{
  "n_layer": 26,
  "n_head": 2,
  "vocab_size": 2048,
  "attn_scale": 0.193,
  "tie_embeddings": false,
  "extras": ["some layers without attention", "local attention windows", "shifted keys", "gated attention", "a norm on each head", "value embeddings", "an embedding shortcut", "skips across layers", "capped logits"],
  "init": "trunc",
  "init_std_down": 0.0,
  "optimizer": "adamw",
  "lr": 0.00267,
  "warmup_steps": 576,
  "batch_tokens": [8192, 16384, 24576],
  "seq_len": 768
}
Each number is 200 + 30 x the weight over the matrix's rms, rounded and kept within 0 to 999. Layers, rows and columns count from 0.

# layer 7 MLP up, 512x128, rms 0.152, rows 394-406, columns 0-127
196,151,173,198,182,200,176,262,202,187,144,187,237,219,222,160,214,203,188,232,168,204,220,182,293,201,161,247,267,169,218,173,173,219,194,211,213,180,236,321,226,270,237,214,180,199,229,195,198,157,223,174,212,211,252,184,236,120,217,209,164,207,183,235,205,192,198,164,214,179,173,222,145,227,222,201,152,227,174,235,160,199,151,272,208,199,271,139,191,168,160,183,120,175,191,196,191,224,186,176,140,260,177,202,171,209,238,182,177,180,159,283,254,255,186,219,198,188,222,157,232,208,234,154,238,237,212,260
189,189,216,181,183,205,237,204,195,187,213,186,202,191,217,182,240,212,177,213,195,193,207,192,201,191,214,189,214,214,202,203,200,191,207,216,189,199,220,197,169,201,182,196,214,186,178,206,206,180,171,176,190,191,210,177,222,196,212,203,187,186,196,211,193,196,169,192,200,217,210,221,185,192,201,172,186,195,215,196,157,195,202,205,216,199,212,181,164,218,199,193,208,197,199,233,184,169,180,200,179,195,195,200,185,206,198,204,180,218,199,212,214,202,189,179,195,191,210,173,212,221,214,211,208,238,175,185
205,183,203,196,187,217,219,234,217,208,202,192,216,211,213,166,224,220,160,175,203,180,199,180,212,206,202,178,212,222,214,207,208,209,212,217,202,194,234,220,179,211,209,217,194,196,221,191,173,197,182,181,230,183,199,184,203,203,228,171,195,196,197,211,193,196,170,165,186,200,198,209,189,176,192,201,186,210,217,206,200,210,227,182,199,204,208,198,180,215,205,167,195,197,184,208,178,198,213,214,211,201,191,218,188,172,220,210,221,213,222,190,196,177,181,168,210,180,220,204,214,222,202,184,232,194,188,203
196,187,219,173,163,203,245,240,167,127,210,95,253,284,299,187,204,208,158,206,255,180,203,239,206,150,242,226,271,187,190,172,175,173,192,220,178,250,226,201,144,215,132,257,197,160,206,246,171,127,220,157,232,235,211,222,262,146,223,151,189,176,207,215,164,204,183,175,235,177,230,275,175,188,181,218,220,214,239,205,206,270,167,194,188,141,212,167,188,251,213,194,185,175,133,195,161,197,189,200,173,185,218,217,175,193,164,231,188,176,249,202,186,207,169,212,149,210,162,105,265,165,242,157,188,212,187,185
201,210,176,169,158,207,238,203,203,256,174,190,213,223,186,141,222,186,247,176,199,210,178,171,258,196,166,118,247,256,214,208,159,273,168,290,170,205,210,252,194,298,193,264,189,208,221,231,210,190,134,186,234,171,232,159,229,192,256,91,243,171,215,203,146,173,214,190,239,183,106,207,201,228,173,157,217,146,192,217,207,142,180,191,228,170,224,178,227,209,243,193,122,225,229,229,214,276,109,201,173,172,106,163,218,121,148,234,205,284,254,221,212,153,179,127,174,252,167,159,228,166,227,262,209,184,157,188
157,210,219,207,197,203,209,208,194,190,210,146,201,195,218,155,212,219,204,171,224,174,200,176,238,200,231,196,222,198,206,229,202,211,227,201,201,201,194,212,185,196,204,204,208,190,217,203,185,169,193,179,242,192,212,183,200,186,189,180,180,161,164,185,176,191,182,179,186,238,185,216,201,181,185,190,194,184,189,207,180,208,192,184,225,209,205,180,192,214,176,175,164,197,201,220,186,190,196,226,174,212,167,234,205,187,229,212,180,195,211,224,195,181,158,169,209,201,244,177,202,226,192,186,210,228,186,148
203,194,208,182,200,209,203,199,182,202,201,187,216,208,217,190,206,201,179,201,199,199,196,197,215,230,209,197,204,222,230,202,211,213,225,207,192,202,209,187,191,220,188,225,193,197,193,189,200,196,209,189,198,204,216,178,191,174,204,204,178,214,195,199,211,199,194,170,197,206,192,224,178,203,201,206,177,189,198,172,170,199,212,195,219,202,198,191,165,189,185,190,186,184,197,211,183,196,198,221,217,217,181,229,219,191,204,190,194,212,215,206,220,180,190,203,186,183,210,210,208,201,191,195,230,198,184,190
198,167,223,196,200,223,225,216,195,184,211,185,228,215,206,188,207,212,200,192,206,191,189,180,223,203,201,178,185,199,196,219,204,204,195,227,180,186,208,204,185,198,197,230,227,207,192,187,187,196,185,176,196,180,224,202,205,185,200,199,204,187,201,196,173,193,191,193,212,214,192,215,197,181,204,192,190,195,219,182,177,203,204,165,217,201,201,191,186,199,211,175,191,176,179,216,172,182,188,229,190,211,194,206,194,193,199,219,194,225,224,205,203,189,186,196,212,200,203,206,229,209,200,189,223,214,184,204
193,167,221,209,172,197,223,153,125,238,163,66,218,215,238,212,172,289,195,194,189,174,172,206,212,225,216,121,183,223,246,209,140,198,200,224,210,248,194,248,185,257,154,179,184,155,121,211,229,170,188,158,166,171,195,218,268,175,224,237,150,158,176,210,224,215,176,216,216,235,253,223,231,141,177,169,207,192,192,219,219,228,157,220,248,205,223,131,172,214,174,147,216,188,171,166,170,193,192,190,225,183,180,212,140,157,200,232,259,218,213,188,199,177,201,177,213,200,180,145,208,234,212,211,177,232,125,159
213,230,220,121,225,222,158,191,259,215,239,196,248,190,186,146,240,204,194,130,217,192,191,235,230,327,248,227,214,244,250,201,264,220,223,222,234,185,182,129,94,244,190,169,158,219,229,144,110,219,185,109,177,166,246,134,202,128,200,193,190,242,242,186,227,237,128,183,187,265,135,229,140,170,205,197,203,225,210,165,214,256,207,139,178,159,250,212,90,173,211,223,211,170,103,193,145,236,153,240,224,214,201,212,156,160,160,264,260,273,189,240,220,215,227,260,284,162,156,205,206,183,211,218,237,170,130,242
214,185,233,204,187,202,231,212,182,189,196,192,201,198,214,196,218,204,189,209,178,181,199,210,187,204,212,193,201,209,224,200,208,200,207,205,199,183,189,210,204,221,196,208,207,194,176,188,182,190,192,180,214,184,221,178,196,187,218,206,200,192,190,201,192,195,194,200,178,208,191,225,186,203,195,196,184,196,222,194,194,212,217,195,204,188,212,199,184,214,208,197,175,207,185,233,176,186,194,214,186,219,192,189,217,181,198,196,180,194,200,213,206,198,173,187,207,191,211,181,207,201,195,182,203,222,183,186
159,187,242,112,148,221,187,320,211,218,162,187,244,216,222,223,224,202,184,201,179,236,261,190,257,243,206,82,169,266,210,244,242,170,235,244,164,160,158,275,210,214,157,198,223,201,77,193,151,142,121,229,261,152,276,132,199,203,190,202,175,174,236,131,159,251,147,198,142,256,220,171,151,167,164,248,239,236,186,234,127,171,227,201,199,240,217,134,190,231,282,206,99,238,223,262,164,241,160,265,208,188,180,191,193,174,196,190,212,234,147,285,193,214,237,241,168,213,235,224,188,263,216,157,257,225,252,185
177,186,212,152,203,215,215,194,194,187,188,179,182,206,219,181,218,209,182,202,198,205,194,192,217,227,197,167,215,206,224,195,184,207,202,220,184,196,213,221,175,217,209,198,220,168,202,197,186,200,169,188,212,213,214,171,205,194,234,199,180,173,189,215,184,181,180,196,200,213,169,215,233,197,204,195,173,194,233,201,174,207,209,190,214,170,217,194,192,201,203,187,196,206,182,208,188,191,196,233,214,221,197,218,201,180,209,206,208,230,192,206,193,193,196,202,180,173,222,204,198,208,179,186,238,200,191,205
# layer 7 MLP down (transposed), 512x128, rms 0.136, rows 394-406, columns 0-127
182,189,217,257,235,169,207,238,203,205,210,204,160,188,208,152,160,240,168,200,182,189,204,168,124,179,122,243,222,166,186,97,163,268,123,263,148,304,238,128,215,193,187,157,231,258,201,177,266,160,260,159,174,176,190,208,205,151,148,202,236,250,222,155,203,170,238,149,244,204,181,182,187,243,221,190,210,144,276,181,250,130,191,183,181,176,202,199,246,184,223,212,193,124,220,192,182,196,176,184,177,243,146,143,232,212,179,129,191,185,235,195,190,215,190,211,169,240,224,246,284,199,148,253,250,126,237,243
200,197,193,213,208,176,194,196,200,195,204,183,189,189,200,195,199,210,202,211,208,208,213,195,183,170,194,225,190,199,199,217,178,204,197,218,208,194,193,182,203,201,205,198,215,215,200,207,199,187,231,210,212,225,201,189,206,189,234,192,217,190,184,204,199,207,201,206,192,222,189,172,203,195,188,205,212,199,183,191,215,190,172,211,210,228,212,200,191,192,226,203,203,197,202,196,193,233,187,204,202,202,200,211,220,186,208,202,194,197,194,200,183,204,201,226,206,213,205,211,188,203,173,164,187,208,217,186
215,208,187,214,200,180,193,211,186,187,213,200,191,199,183,195,177,207,216,199,214,204,201,221,191,197,172,200,231,204,204,193,212,228,210,186,208,175,188,180,223,194,225,211,183,193,209,215,194,213,195,237,203,178,196,194,190,211,189,195,217,200,197,172,224,210,193,202,214,195,188,184,195,211,201,201,193,191,201,191,210,198,186,201,201,212,180,196,216,210,184,212,207,189,233,176,183,182,194,204,210,202,204,196,190,203,184,203,203,203,187,214,199,216,194,196,196,197,202,206,207,186,182,202,202,208,207,191
214,130,215,271,207,123,257,140,224,160,198,172,225,198,153,152,252,233,188,227,210,158,215,148,232,218,206,202,119,155,184,188,210,215,121,168,214,243,178,199,236,232,253,221,205,260,194,167,250,219,208,215,212,233,201,174,189,201,230,275,181,248,238,187,185,206,203,221,195,221,216,216,190,206,205,299,216,213,225,170,191,215,183,272,225,208,165,218,276,194,249,261,202,239,193,204,199,175,181,183,234,158,182,106,263,183,152,181,238,143,232,168,209,264,168,235,228,244,177,183,246,246,189,214,155,165,248,203
222,206,133,184,243,194,187,240,272,228,196,188,201,201,154,198,168,189,231,198,174,174,220,217,300,217,137,212,132,229,130,185,254,175,194,230,245,177,224,204,220,299,244,208,208,166,202,312,251,197,236,172,210,244,193,239,144,216,206,231,227,165,175,170,237,198,195,252,123,127,184,266,184,219,207,234,202,209,189,201,250,74,273,207,250,217,158,180,253,188,228,134,209,202,215,186,133,165,148,250,260,113,206,153,194,121,136,243,225,199,190,183,167,245,237,111,142,188,213,216,193,225,271,217,230,201,237,179
181,182,207,183,195,200,207,220,202,171,188,190,202,199,217,209,205,214,218,214,143,211,179,189,198,183,208,185,180,196,190,160,177,186,186,190,179,230,188,184,217,211,210,201,205,196,180,228,187,237,207,207,194,185,210,185,204,192,205,200,200,196,226,197,225,169,211,212,200,181,220,187,179,223,204,203,183,203,217,192,217,189,203,208,205,192,167,208,200,212,203,220,222,201,217,196,200,185,202,189,156,191,216,205,201,232,168,226,198,197,184,186,201,194,204,199,177,202,180,212,218,201,228,205,215,194,208,226
204,197,193,202,204,207,218,195,215,186,209,191,213,195,205,201,201,206,198,206,180,199,191,204,203,190,202,204,195,186,192,194,181,203,180,196,202,185,205,199,203,193,194,209,199,215,204,219,200,205,203,200,198,207,219,197,204,196,193,209,180,207,197,200,195,199,191,196,214,210,194,207,211,186,196,203,211,204,188,209,218,196,181,201,219,193,190,201,190,207,205,215,200,201,184,189,204,200,219,184,192,212,206,194,200,224,211,220,197,202,201,203,191,205,205,197,199,212,189,196,196,180,221,204,181,194,189,190
205,203,192,195,217,181,178,195,222,203,214,201,188,199,189,203,182,211,203,193,191,200,208,187,200,217,190,200,198,181,201,212,201,198,214,216,203,206,181,191,208,190,235,214,217,206,199,210,186,206,203,215,218,206,203,203,199,208,185,195,182,206,190,237,193,195,219,194,193,218,207,197,185,196,208,194,226,210,194,222,214,193,187,198,191,196,197,197,217,205,194,206,190,215,190,192,194,210,212,190,211,197,210,204,212,208,178,201,202,192,192,197,201,191,202,206,195,193,175,219,202,196,226,194,190,196,192,209
170,198,192,228,255,215,229,231,190,147,197,205,174,269,207,189,170,201,211,193,171,231,198,200,156,214,179,197,192,228,174,208,154,185,171,179,301,235,218,248,204,192,211,177,176,238,231,199,265,196,201,256,223,147,193,202,170,303,178,159,170,244,117,217,197,221,226,185,263,187,180,129,267,191,223,219,137,152,206,151,213,209,199,252,203,216,239,269,159,183,213,220,149,198,255,151,234,228,207,143,172,168,264,154,155,221,203,199,227,183,150,161,159,193,230,239,207,262,248,173,201,159,229,154,134,131,178,184
248,139,204,156,232,155,225,176,210,169,151,188,197,230,271,132,217,196,182,117,242,212,130,250,187,164,173,245,280,195,184,215,124,132,284,260,232,276,214,160,166,254,204,123,199,192,201,197,233,188,137,223,208,170,98,216,273,193,196,205,179,223,180,138,165,230,169,208,206,137,260,228,258,188,188,160,294,142,281,267,282,194,152,257,151,242,189,157,243,180,225,172,234,87,246,179,223,192,242,248,190,171,146,245,152,226,226,126,255,190,203,149,168,195,197,189,181,269,271,171,193,116,220,159,209,282,234,184
208,209,190,198,203,205,201,202,200,206,200,198,203,188,189,190,210,192,202,194,200,198,191,202,207,195,195,200,205,207,200,196,194,202,200,213,207,194,200,196,188,192,206,190,204,213,206,203,221,191,202,205,212,215,193,203,197,198,201,223,209,187,207,198,205,204,205,192,197,186,210,196,206,202,211,195,207,199,201,206,193,196,193,195,199,204,200,196,196,206,211,203,202,211,191,202,201,199,204,216,205,208,198,199,193,201,210,186,205,194,200,201,196,196,209,194,204,194,194,201,203,202,210,203,198,198,188,214
237,212,210,208,155,157,285,208,214,227,183,241,290,199,197,256,229,161,157,192,147,271,258,254,204,173,194,193,174,276,156,166,242,145,187,228,313,216,243,210,179,173,193,224,262,194,143,204,243,197,137,271,130,219,244,189,185,213,189,241,211,249,198,155,177,192,121,160,207,239,184,133,163,248,171,273,220,150,281,271,199,194,185,258,101,186,132,216,163,167,244,226,213,166,217,230,228,252,179,163,177,200,164,174,304,171,202,234,297,191,139,167,201,234,261,268,151,228,237,173,214,216,219,134,133,159,246,120
209,207,194,185,226,180,182,203,223,182,208,198,218,177,189,195,189,200,185,200,195,197,210,191,199,169,204,206,183,200,205,203,194,193,186,182,218,219,202,203,215,188,213,187,184,223,197,206,203,198,199,224,200,196,192,192,192,197,193,177,223,209,172,189,209,223,183,211,209,194,212,193,197,199,195,190,202,201,203,216,192,200,212,188,192,205,202,215,201,184,214,217,190,176,204,204,211,187,198,220,210,198,169,172,206,202,202,198,207,197,205,211,210,186,193,204,172,195,183,214,204,198,196,203,217,213,210,205